Weights of a small GPT-style language model, trained from scratch on English Wikipedia: no biases in attention or MLP.
Each number is 128 + 24 x the weight over its row's rms, rounded and kept within 0 to 255. Layers, rows and columns count from 0. Numbers have three digits each. The size before them is the row's rms in percent of the matrix's.

# layer 7 MLP down (transposed), 960x320, rms 0.087, rows 779-959, columns 96-127
098:177130141132182119158109162103121154128138122153135114085102121098127152097152137124128142137100
106:123101098123082106129115110091127146068109084089123123176131138164133115147113134169133118160137
096:106092122121146104139123139102096177129145071096126071130103132091134127114117149127132118114112
101:147121141117142144123135183064167158132140143154091116116067115148117100152116092126113133146148
102:104187124112128137094134130120119119128129134147185144164150096096140131145135136125099129169130
098:124130171158183114115135120113094117139150089115095137161133144107136119116128068117145156136113
096:127146099110108156101096121114105124127101145141111111144108124113145133145145135128176123121096
099:175137146089149135116113117098145133143176152087142134105104142095138137111139106119121133129105
103:128120114119135144164106146146113146131148128135136150148177154136132164110151156132133142137165
102:095124128127144151125195127145089144151080088122101091140093180094140128161126130129093097091121
104:155177124145136117146162128119097069103140174114114146106117133122107124132126113134120126089145
099:134134135153136111060172145084090120121136130101126148130171091132116089142118107137152157135141
092:129136161133151128103146133134107071131105090125142098159195123141132137130103191125138119105118
101:121123158113127136121132128119103132089164099113144138155147111140090173121139109106116150116103
093:164107120127107109122139114126172110165087134187110123134160156136175138077132093088125186104139
106:110148112121165120105158148167152106109122106125156172139126105157137148086128122132115123119130
107:155185164127098165116143131187127089157169086103100153113119128113161084129133119135121144065126
099:125122122185137159103107109136135174133162143136119136094117085134116164142139146068146114173182
102:157105150115146096158147127119159159136142133153139144145085072145169138134174131100142105099142
098:160102136060138168087073126103104159134164104140126143128112128110145104092091131111143134112108
102:105147132164079172132164097133132157116090099105117129137158126132153131184104127147105135133142
099:088155120109116117166141141141116167111125141102143176130149145095147131142127104175150142122093
100:118141112101109133119160137125114138124124104135104086120117094133105163102101149133171123112127
105:152146063146119110121122110114158188177143132144148140083103100117126132117165107142145134124141
097:137173157116133103100144085094143132111138123118163107116141129156140167143104102133168149155170
100:123095157116136136123104106121178119109140131135142160139117127109148154122158159109145106159107
095:118099160137143104179158170117144163098137146114172107120125159158123105099151133139080125102085
102:093133125161049130124115102136145152128104128108102137124123151160127175179139137093139127136110
105:125133157127139125109131172100122094136143085073109136115118107131129127132147108126120117145127
095:158093130098090121191140116125154153137083158117165082105092097137138142116110110120123141121120
107:139086120093111154172147125153115132165104084114104138120115138120075100177152128123122127141114
100:119130132151135155142129127122133164121152103112148187096116105111164153118094108118094120162150
094:097130089169166142087101134104144086124159127130130143153113116119119150154144124126121146172111
102:188133131134135124092130118131139121183132101131138118119119086143120119136128128101111118160124
101:133094133165175128130150131104111129085157146147144117159123105128109145122112130101132082080098
096:162154104179096126065137111122125091150129135132122132089118136117155150135104119124121123167137
102:110143146125152167147107168115183105144118113159138120150124110155158106148148094117139103148144
094:139110162170145147156122199143128151134146114114138157113088137160103123112083140103086144127120
100:102138104091083081110135135109100192141106136144102125113136122138083127143139145105152128153124
099:120154114112128116106097153140135144163131152120160097119153163109105130166113124094125175116098
102:150104119128126120114133139112073165151162087110111094101154120116173120144094151139134119105170
098:135161109116189152109118126118109153155124134135084111142128169060128114142068125149142085134119
106:098125163122117120143154065195109161115115134146143147107084118150157091128144089121121140105151
093:149144112110156168092134128086138111166133110130140142162123132089108102186102167099100121111101
095:118145122112132160138113062124121119158153122148158145124128146161153118115115083120120130148119
097:170137119151157083140136106098125149133161114114126097132119123121135174106138110171131164141108
100:101090145154072130151136152122120133169137123085179172125153078104161120104095160090152152101084
108:108082155063156137151114144133179083118170179113097169127105138101125118139102135142122160120117
100:129140123090123172129138178117171150140157124127095097137155091146141144106099120132120112136153
098:119126113147114152138128111120166090105153118104135117092123137146133151117184180157122137122148
104:144124118151110148147100123137154146138129149152129110117129148118137136144120102133122126154149
093:136141140157178138146120120137063100106147068149153124140143144126097139123150126131100136098107
098:150109142153147120124117152094104126145140055115147129119132105091169128123100052119145150114082
104:153126143141118121125124149176094087142119133133108119109150137109123120125140137125097154094133
100:135126125158153117134127082135099106128135134099128151116097117154142129155074105159091134167122
106:119130161130134140096132144135192184110101163156095073119163156142118107144130164117129093080106
096:189088123169123108150112144126113138094104153149181191112165128141126161150116108142145120140104
095:102140109135139108124106112122118142117132087159158136118154151122145084127119129120154165153126
100:165128101119133154137115155145143130152112105132092101111119166125130160081114126110187130131140
099:127148143146164131124113097157098180123173090126101165115160127115128112101115148134066133120141
104:129074124102116162118104095167111104125130138126123110122105150140089163089129103166124088120162
096:151111144140158143161191123158145115117113094134068121133142143112147134164123125102140170134130
102:121099170146124170138141122058080112132106116098110096131148166096149128120119114127113140133176
098:112138133143109124115127136163119179182169114133125142128111120146187133166108127127149148126144
104:091110117108182086111150141176112087089156131120097133097137142169143118164112136122140126145101
102:130118151131124140154136114102140144120161168118145113132156082135153128121144145087181118130119
085:089119151113128100156107131127109127142145180098117085102135136127089141150131148141141129106128
097:093081123111109168140071169141141108125168160151152121122150148133147146112146103142111129125124
103:075142193079123108145070132071173135155170096145136128122137133154151139140148098115139163129107
097:131130122121164161143134137137135141109164119163105118131171132182163150159159146119115120174152
098:137103120118144153139116109132143147194143110143101110124143079102170156113124156126120095128144
098:147127133169170083157071166114165179115149152127065142116144142128125117109119108141107097149176
103:099108093115161111124112123116131164154138117105083121071125103135157164157159121137124158112172
100:124130124121112130138139119107132155108175208117114108108124129082117101134138101113117141157115
097:103107164162129141138105140122093157141078116145148099134136113107121131123088108135088133108156
096:134124162115176122111125124109143144152176112151167147156094121160131111140118148157129124124124
103:138127147081116119136102135115176172127151166149155117143156130114121100182143104126102151144103
098:125132114122172155181162127132097117150182120124112122140142172088114083149123166085129126144108
102:108112154106131086127141168104103076162126147158104121106104093110147161143122107098161091115116
098:138140123169087142095121108121124196093121101106152146115123142112120101137136120144100111163139
105:105103129131147138114146074124174137135088143100124111126135092086135150113082132090129101143126
101:154109138120148153137107104132158110112160169098140107153131130129119119127094138120128094158148
096:132129114148097143144144125131144118112091103111173116144138121153113160124132120102136100130160
104:131146108115141131112116123136095103112152102122141128110124148143163145098147109140113126116104
098:142117131125157137189093127140147186145128136193139141148085069125144075160152118150113136161163
097:128116124120178146139142148122120164166139113153160141141164146122122103098116142135091085149137
104:119146135110108136133081138131141098140120138076133139110121184133158121121112140125121118146183
097:155163090092094112105112159132096131129129091186111145145168110131120108137115099119149131112167
099:113161134118097123121141145143129116147103142136150120148147153121107140159121162141155076138099
101:142118149111101102157154116143112133159141140129147118133080159132095136117147111167100167133108
103:110137144132112146090081127122165122112136125148149119182159137145155143129131109181139162135096
102:116147077136137148143062146109108078118138140120125157157133138178127133154144146102109132137144
101:118086084096134132142105137111090083130151100123137110149102100153131157123116134123091115119111
097:145122134165131122143131097111120122166147117122127170171086110073129128104143139114146103145114
100:113154149122184131132084161137165106126127104134124077116131118121130129060151124139170154125135
090:115133125115173104164133147117121116164147140130132106075131114132142127144163154062132166118105
101:109152107134135069155105110101159130137126144135109117180128161106122125155102149136139125099073
100:075131144089113100128115134123123162179156124128155101147107086143130165099149156127093113146116
097:129109121090118124129142127130093096168129104165072118152106140133141097103129142101111178171116
103:131133106149144162131120158162128097137125143164159118138124112141121135152074098136125092153167
100:142182143145134111091128136151137115134125152121074103125142115129130142147161150141087158155097
105:142075132133177081118146159135150101138126090119166126107126125188093115146119123141098093133130
091:086095107163157139121112141159140122124136113128116133126122074116111170108163117106088127159146
102:147137105139105133142162135108128055115116105137119057132123106133164132124112113137132102093108
092:183129146147157127135145141112125160124154149118131126133095176131153120124136085106110099154131
090:146093153087093132175111133107129158127139133118145109120109131154150128148102074123113179137140
101:148093142104102114147166149135101100125144115096202118162127128123128135130124117123147117127136
098:105108085143096140097168137128111140064146131152126124168121122162123160116138125117148067113147
098:131134154151125103104106163100117152110103117130140128146147135091134141121125121141179151166087
101:150121174155109175152105111104085145136160116153137143097103067090197105125100133145121126157120
100:090098131174089121138142118103101121143123116087098161150151110157090105133126110154103108070118
102:160156135184129129091089141116117108150108112132119124137132102150099151119127145110116099102144
106:124080104124130173128187131143157107106176120161120159161117166108109165173121113119131135163126
097:092143121163117136153151090107106106083121144091160132125139107118129109135106097138149128103152
099:122144160156177125141130144119113130097150107108134107144154100110175097139141119094166135068130
100:171103166157135142120119081112139138160168130150142155141136093127145141130113133146117111144114
108:129125105135130142159130157140123116159137121159114095128114130165096119150142125188080131141141
101:127123134143140130161131114138122111154136125112128136117147093154110119117173098126132154165136
096:121129152154091114163123099081123112094164152152113142122149146133120134133099120132116123113123
098:147081094112172146138085110148121108150089069146118127157104124145145093104113128153160133159134
099:150167084157142099156126158134105164096139096101124154128127114148132168127143190137178154131153
100:123052140119057119145120118153105108101195149103105126125148124159123128132150146109126157135123
103:159111140107148120124137080128103169184132094169147085104142100120161115148129151112124152103120
096:119058127125118098130113122113148053144128160137171093146150147092127136087145126156140108154162
097:096109112129135131125137133108195140087139150108154089125122115103141111070126131149156127106136
096:108139123180152163124107125094133110111150109158117120121136141149139152140089111108110122118118
097:139139133123129172145121143137135183129137091130100144150081107118167122130155116176131094141111
101:151151122143133134130106174129131054121181099085094138068144126119102135149165124123178124129151
101:151122148118161114118111156117133159120126161107119155071126076128116115105099115140154164049150
101:125140162148154102179157144078116093117127129131076124094147126145125163135140170115144100133124
098:132167149091182173107133126167139126109140138122117153117138144161140135101089124088111133118123
098:109122099138114140130122110115156161148110145152126138115134151069152159125116136152155113135131
101:141091169118122134134114129120060135125119080131133177157099105108143098091113138118125088116130
095:128162145111103148171161085133133167114102141135111149104121140140155171111177114138171105095129
096:129128058115111161148132105100170135101109148126109165089108110145115134151137109145118150125135
100:111122145161071152113124150144139125105147114142139083143125172093076122160119120092117166155129
099:116108153105166164112125152157121140141138150133100140131131144123146143112100086139168142117158
099:146149139091147116135164112136096139139164129115090114143157105109075136102118169116138168151146
098:123164139168108116168148156128112172136063156094119110104110103106112137140133150133137137115094
101:148113141146135118116134104151124118114157139131114132122091146150134082183118160124076169137094
102:114114120098124132131113162122086131136141125160087125146132126157129138126117115097125126122149
106:168145123144132125175116123138120164105118141121141125128134110167083117152160164138110134142125
102:135102171152132170111135138152126110092124092127128152116150127081085151144093140166113148147132
092:164121161130143151162138151125170113116125140138132149161129120121141165112119102097110106155098
101:127114124139128131107143144111109100132164104103063136137150123129118103103123153134116159096114
103:145112105111129105151141154124112135106139141116117140123100126064124137147112150141118133156130
096:140109127135120132083111154058112158144126123127128142106098147130143133142120090096161094174145
097:143143148138133137097101141140146157095136152111109132089124147125172136174104133141146165122122
104:132156126126107144147100136141158173123109093154117105116120110127126120152094113133079106138156
101:145097147095170169114094166108124115130115105145137142131102144130110139133133107110145136127179
099:101138112139132067112151175110123146111105146105107125104122122143134151132134125113110103157138
103:133109141143165156159092114123142152123110148166158133126169122121154117123155121117192103122139
101:140139125121142140119163132143122128105130163115126103130155145143102099131080109124119106139130
098:150146088139146099132128132173102182106102112136125135147135117128179123124131108104119102149110
097:069083124128108120158123111150108106127118117096126137101109116168120052157123168121148158136157
099:117139146129104171133111117086140130116172115095097127132126139107132094163112106162134104111094
101:147097115091141163115131122154111135137125153113159105126149118153073138125144165128078116178087
102:149182131125092109111117138094147177128168136123116079144164140101107113173159133158106119127169
096:137132122171111123136094164119094115118144150103192147165085138153114132095113124113120137158111
101:178164099088109135071158102150128122129084163144098110127129098125154105127139141097145148108102
097:071126160129129147142100137109176158140178113119132116135134131093123133128110102121104120146133
106:143123124143148148148163149156084093157095154114106197169129182137137153076132148127097120087132
097:147116088111091144123192146145123079137126093115139102120125136126109112107150126102114124192154
100:122118132142137120123139111113110105152165093086164148145205106181104118121153156142111128126123
096:110102126104129139108138124115085131096111067131114144173135148118143096133119122102109147125155
090:135138143124108140178111131090187185145139152145196149139112120113179186138126158120136157155131
101:140167128146119125111097115120159048160125127152160119122134101092134151147139179145147181104097
104:167156107135094107192110134160117094095168134117123115122106200138163132161142151106158106127150
100:113150126139126138119102133136108126173122101100136101159168146122174169146123138096122127118154
095:160132091159130118155138113128094072099124119104110142122111137115123097161122085100105158127156
103:099121160165143134153116117117163145150110115130113122127146172173157111138139145131146108114149
102:079115119143123095076114132118112071111096114115156149085119132150155147097142139115131161151132
091:105107156143133100120110110124175200135150112156182115142140124146164105144142116136135156131139
098:111121154109103175144139136142127134164123133127114130115133158131127168096142104141139154175151
101:136120179093123166135183109170154081155115144156101103145145099158061138095091101127109099115083
102:125151098117159136135127098130152132129149140139107075136098127108100161155129140136113113129157
100:088161113167111102082126100111149199136116142131122122117119151129144102098129140116125130124109
102:162103104106123155145134147157082101129113100134162113153079117170111168127142138103099107140114
105:159154115150158120107126094142135096131143110103076128175080166123153049142152174140155119148136
107:126144120115144095102142133110162108142116134139171119155107119073127135079136161114117112125119
100:179155123145174146125119106116158145149115078097123167103145096116140095101107148129113127149046
# layer 7 MLP up, 960x320, rms 0.153, rows 780-959, columns 96-127
105:117163101125088139098119135122128109093101115120107082153178152071123153124135171148109137144152
097:115136094125140116112125134148196148094127149127119146135130137135090166070175090136107122150096
102:136152113109127124129134098116162138081114201130090148117107115103106117151069121159106127143132
105:119111104133146146135154109154123155112128111174115097103136125136149121085145129162098124104096
096:165120133115154159121116118156160095147114127153134118137117174134107106148102174116130159122118
101:126120111139154122098159155180128135102133130128137123103142124129149125135178126131114158138127
100:137110174106125077134122157129148144100128150136084159144155095098098149125131166153099101099132
103:084130104113152149126134097153151109103117138141150128106121153107150135104141128137148150161150
100:091150113163086102101103130123198110119122143122135107146158100114098135101127112114156143141136
104:129109107153127095134181148109145093124094176146126140101122143165143177121173139116107147162138
103:109114124111125081115119139117134117122122127157101131126155120161136121162134132102139136147148
084:136115134082161133118122125144092143140131181110108163149104161123092128146123089100165148149159
102:125146121080159150130135113133130162103076084128138147173131118118144151117167138121096134148174
096:148122104148124085109138143153139114144163092120128114133114109120168114183157142163120159130128
109:133098142121092141109130135110126121121111091108150130090101121131108110142158105078101142125117
109:136143131146089128147180121133161119113125140139066121106166159152113163143133120157084155080116
098:157161137124131139102127116125118136135112159063111056108142104148119131151096131114093141125112
099:123121138094137132155109151105136128107145144114138158141152147114136126137120139128153120111110
096:138080143074094129155142163131139158127087158121164113131114155101130069126103135138154172123102
102:090084109085151158146158108167132094102088148143119136107170146107165156181162150151111116100095
099:127142155115113143129091146122112141148128144112148117138175129132131092132121171147125140153131
098:154180110127130145138158095113160141103116115103109114139123126124124129180108098176127118130193
108:105162102131108091103083113128169150145114144188156099118126130108112117150128145119115159111133
096:105167167100125130164137127133123147139148109126192119117168091117128142152133170149156137122137
094:129127118182093133146084105129122109118147146129135106160144135115122141124155119116156163152092
096:115138160109181106130133098125125122169145147177098086147153132172161112148124144102116138134160
107:125133154158056143127139141150170128102132138144120129102105106128120121105155125140091138102127
108:150100117132135127142118116133165113159158117161166117102106076103105141126080172161122126122141
085:118137136156158134106148130112168099130122095125157106165105154109100114126085122164121107126164
106:093093129107144158130167179145133143135123108101134143148086100153128091116145124136104146169138
099:135125128116165147129116127111134119118139145135123124139170136111129101152085119147103183133132
100:135108105143165121112070149125124148123141125138162131122106103131156128118141108109101146125194
110:139098141164125150116055126130150136118112077163120131081122139135138119129115121142147128178141
100:161137134084119096157126156135137140106127161175131135148146096136103108095137103118151153135165
098:143170098082135138159130103103144159155103125145160102123130149078120124105166090125112181128104
100:106177163102127111176120155137147135132103107145139158168166193165131110116166111121113122121156
092:152209126160134153134124120116121119080127151131160104154118130146158109170154138112172105133124
098:168120074146147086113155141153146101163112130097163134123147095163118146074097122103133143126127
098:163153123119128141132124174141161138094124171149138148139121157111121130140082135113137122110133
110:138079089134143122125094134123096141144104103125157096167137112135128160113118133114130148107111
101:132095121156107094106145129155138106128089098130141170123098077153173114124113113113139105143116
109:098127084167088114111134111132167137166109165109108093131128125063169113157107166133133158137110
098:142136168121136145140085141145142165112128117098165118125135134142125158156128132126159184138108
091:139099127159082120152103101096074092150167102142142156136135118113119161098133117174150115123132
102:150111157115096104139164117138185131140153138104103112140140108125131146122122086122134134125108
094:090112131103166126124106121135113162134147156147076137103176115131092130180166097133096144143139
118:129141120091113092156098132107112159170127170135111147142128097123107100116146142132127109126146
097:130085124166136125101150197125141083101121148188160128140152123137162188092099174097135120120153
101:127115115112103132123105153142142139133111109120151120095106096151108131111164139148120134148132
107:137084139134087125123101158122148148109108208111126135106137104083094136110150103150100128092120
097:149121127140121144136137129163115147112106120149146113119142103144167116118152168122095157180136
107:129143133170139120119136115106142130147121136128175159159087087131105138119132099116092165147143
107:116133128124136136146108150116155103178109104146112079103164093106099194128151114160127115133111
100:122122145155107147129150146145121145136050104160135117083102097181108146118140102138147104112121
102:117157127130138127103138126140129152106105129107148112137139122113092135120152122112118139106123
100:148072101159152089145117110118172109059085126133144133190087077093139105110128145161149150118190
087:178129097078160086123111161154176142087161077146161115132135128136116077146158097117145109105090
103:132148089131105110104127102115120139143069153181140123134104099123093136132145174102156139154143
089:159166101118128121103127106115078149131114141113145082132151173134110073133138131125142168148102
110:113112168116066088162169137107118141124147143125158119115097180094112121101149134129137113161155
097:137120138109071113164170096131141146155104127154158095072123119127128174145133146105067130104137
104:118127117111128128160126111122084119099096122144129105157167147103081142123134155151127130131130
092:106146135128096095130106121115137085099093142176098129151113123150096149162103157132118157151126
104:139141182105126152131135145114132104073143116177084133131131113126131128147126175115158140146120
109:157167136134097109183169107148137136122138109118105090139137124131123129123208115087167133115108
062:161144124153087156108116131097169110117114083159102136164110131138165158144139115105112130142128
096:127091126138080114143116139104123084118107107105146161123118112155164129105151177142134124163139
105:111135102115157098146148145163160124125123168137077136107164088135079094114130082126125119149163
093:149121141163137121070092135159127124156145156127147160130125106128136125138136110079091141194139
097:136127105146106114149151120125125120118101123096137103133148109153125128118110101145118176137147
101:140108134125116129133128159153159149099169138159146116150131111098112112090149107146156118119104
105:146125124096146128136139150099135161135100146161140120095151140101160104128138148150108147104125
102:095125124140115114100107174113123119127094168104108143115091124138087088131153112125139095138111
096:119142158155110134108160133102086109134110102151131091121137165108106092139144123154164148131124
093:162149147134144136123085153112093100132136131133104107181134102093166130124103078151179172103136
099:135151118113113102132123120103159155131124098166121095110114137136095082171113160130093092136128
099:110101159125114124133108095087131121122157191108116121134153103128150111101159131181118083128091
107:090124105131097124126102135099108081151163183148119103113142138126106093117115105089160087133151
100:093102107165118109144132146140161138135087145115134118069172092129126124138111133154107110114091
104:125091096134175143155122137121157135125131188156154104155167139076120150143088166121137147083119
103:169101109140156126140136110114119126132066121117154108108101165120122155112140095094117207126114
099:129144157106148127134124174186099146096102108121129109146126147164126116116153119100115117100160
107:180128121140113136113117066174135124118091153152136098138059102146127140096184136164143119161130
095:107154103140082091142146146079124127150099096158161103088101145090102130117147115117139145113152
099:156125166135139085075123163127132134112158138139118134146122154100117116145119119144139145118125
107:125123151109107120107159148142100132158151124121106112093167117111124156120145125159120118125138
096:079149138064119117141129092123161117114093119090160122121119104102088081116190161123158146140130
099:125148090127129133121136101148151138102121118130151162175108123117126128154109059109125162114100
099:153119140076124102154158117169119103107122157133132163106097160130173139125116141145146103101102
103:141136113120135165097103178128131155177095141152107148154151120130130139114155140126112114136134
106:120091085145139128127113150124128127099143182139119133165099127132098135113146103110119094143118
105:117114104106121126149095134147121142134091145123085100102149090130131087104083057138113109099094
097:097104076132082120135196129172108143114107128117118133094165141148113145162148099111102146142196
098:149128138109128136151133151103125101143105120135152133126149158134146133131124131129127165094146
088:147107126132144124102095132171170151124127117091136158151141129129136116161118116100107135146088
101:144125130122157069129127106148140141138103153128106132138116125143116101147153082099093137153097
096:158148158127143118142085080117122098117133113137081108154113131127141122115122119113159159142144
098:113139155120172125119132136081181176109143140092130109125139106126167100092112110148137100145165
108:110136156094144117161088110163131143137140158108166141136150149147122130120099101138114070116171
102:107146133142105094098091127138179158092089146109154122116152121109126109137144149164138150121109
111:133103155124136124152155119132091113110136111155162096081143140164126109117105077115110101110126
083:171160071164166102164108127121118134121117150092110152138080169129062112105105110145137154082148
095:112123183095109117130121145091122125104115132129153088138122129136125118156171162137087109135142
100:116119127121126178088140108094179077150125126154141083159111122109117133132139131138100140145147
094:105138136106199096112174152121131104148134113139132160143133133101159065112075113157098162119181
101:113143157145117159164139113116139132098156115114069126106124080134112113111112104110166119113137
093:157141145130119154098099081152081100190147131131099119100125097162156068154134175122121127103139
096:154155124105098115113134133153123119146068144111148113137171146161081122156144133135176137172151
099:128126150147130097124081152123133122120118116122110136119110113110100119118141182090128092135111
097:123135126129116106129126146194161085105061147124084129108141195118135128154136102123113122127114
103:113156170113131129121175149088093138112120153100119161133145180146108137104148148124106093138122
111:080147104145100114150139146100150095166125186140159092102121172141118130167102091081148124119105
097:099108089131128130107157104129109133129130147149138169136105126108123151119182167131143121111121
097:107151150104123120100118155118072152121100098141139157122106144123149119121157106178118131110132
102:131125141156111148161100146124128135101152139153092112104146113119126146128108170140129159158154
109:081119132126144164135056106142097092185118142141099117132158149138135081121179144131135098139163
101:119113142142066169135143127130133118173122146139137117117138159179090131126154171163124149086169
097:114167124148134087140136155122163109156113134133137142105096122146135082128135128130065145158154
096:144127171168110131133117133132122081148162153093130157155155100127137116175107107131101127162151
092:089120135123138125123107161129105158144117171111141122151149133143117109144156102139138108125132
099:135109161137112153145116150164183141132127168130079119124074148102103082129137163126096095132159
104:102131150103131133136143121126160117146161108122125120140146137156132121097150118131126155127143
101:130121136102107127097087111157162102101083103155164122145159120147124113107142101117157157121082
097:109103107106138117090161135152113065126145154164157123088099106110175112120141119124136145139128
093:115155146146102115162115139100143112128124113146131112111122127175102135120132090096131164136125
097:099115130095129128103109145146133144138129078108114135108109162143154100148114084103098167154141
105:087145131131161132128132108122137110105136123090115110127144158123080141102117143147162102135139
095:143110106122079143155135114111113125121135145196150113155113132126122111165131127129104148115125
098:132148119109148133120148132124119131088112155137148140106129112083098170129102092137115110113139
099:106138140108112146118116071143143088132179107116135126113140115075144123168145153115161136152150
096:148146127123111149114131120170161103156099141130117172117150143132111153165093144177130106148129
105:122128124144105166130170128123099122128147127142155132128146116077091170103131145174115080121150
093:106111127155135154124104100157084119135114105098102108125138144118152124157146134109132101136124
091:157098138158128122186070116128128124120104156106147107140132118134116169129122144094140128109128
101:119159094140095157146090169149142129123120153097134156082126123118137148173103122094097156116089
101:164109145094105129177103120130143110133137103149135118126120118175095117116145123137120127163107
096:160091100158142093157115131196147130119117167116124092113130127110146138118159125127127110131182
095:117145146105157090117163165134160158141120123139108103183145119117105136133116062106154155127142
102:106115114149130115144128138162094090142097117170157137145106133090127064116118147156110145119105
104:136082077140145122144124143121135118127138134123110099129128095105213179134115169116125134120132
109:133149133140143095128145083183140074158092166139162158114154120164112144112114126140154166117079
101:137122145101106156119165121176125136115125148128162106122137162104094120143108105163095186182108
088:135161082132123109140147073108116133099126127110071137102130142138096090092139092156169116111131
106:140090140173154145168090151141160114159110186104128154139137103108129169104153156114125114145117
106:181092117100121102142122127124103116181136089161122109157141141145142158169087135103128090132164
092:143133093109089153098117138141150118110138123122124135155152106107117175157156146161148121152133
101:091125115120107118123105133183192115092125155114150154102100136135136159131147091150125156132162
103:113112154129120122116107159113152115099144144139126069101124071115146129150159174116146154134128
099:175169121130116083133130165165124075119112148144116130146160108090102211097122129118133158135150
096:125107131110153127118085196147136141108129172108112160116084133133151131147148167101090120097121
109:118109107095124125151139151111142155150124118113143105104117175156133155101105124159107101126112
099:166088145092089150124126093145124130098132127115143146123153124144104126098139125172144098102114
098:153145114103127137145135155172144136102118144165138100145120125169158088133128124147114129163121
099:107147115105123139133101139093137121115141130137118129099174136168156085149163105116148160154105
096:160171140127134111118139102141064148082145116112129117113125112079142101104160077108094153107099
098:102086107144104147154142147086115101137102150155145142122144099113125125141098128135094151119119
103:111122105101116111121102133094107108129146109112117121106111121130103114149092092131150116124124
092:136137084129139146158144112101106090158121136145096106136151118120132114131147163166146073108132
102:141145133128182110201141130118108123123079174136128107112106101139102107153111164128104112115154
099:064143162118090159138144137128214138102087127116122073102118096112085157135161099116130167179116
106:142126117132155106131069161107163151117157142103145170133125193153164158168132113118121078094119
100:122126127116123141142116183134162099138124109124128094132150153121101104105076095086106163187148
106:121145106142123153145138147130134153141113145138136114133161112180143116106153157111156136126096
099:158076153140105086180134098138136135109122168124123094117152147139112140147088150123149116095141
086:181153202101118105111106143155096115130128120122172103142109111138159099108168158118136111110143
099:146109136130096118167138143129150140161151139129155139144153103137152166092136107159163148106127
107:129128106126110086147141124105091121129109146157124099076075152137155136170147121152103117118122
100:148145128131137119077148134135094091132110151094122108168095126105122136061147113127178112120121
092:135132145127133132146085127134127130146106141141124126107148144076094161121093077149126127102133
102:123103081167091113122136075148140094116109095118159111129107147148110135139114124106183112137181
098:092140123115160116103135143118180127119137151134109122155177120110114112124159121153153143163152
096:125154119118121133120143136118156145084138171111133107124133144150096199133109126160110134149151
099:104115147114139155128146149106144128148133141140112130135132143131089163118123098078137207136102
104:134117155108137136125133114143120137135109183139121112090152135132185133158159096130134153155148
103:150154099124106130143142137147145108091145109178157128111119156134077124176125063091109130128138
097:133157118143138142124096134113130128106086153130111127135128103124090148110147121098097099134132
103:125140100112122130141087113196157172117154126117110165105124173119105143142144168131105097135086
104:099131126099127167082140136134137143132078112137074159079086191146123100126208129136100138098121
114:117173089135169094155146118118120111124099111141123112135103141098154114098145161121141154162140
099:108154147127129126163173133169087129155112116143148166142103163111125066124108182108098115146118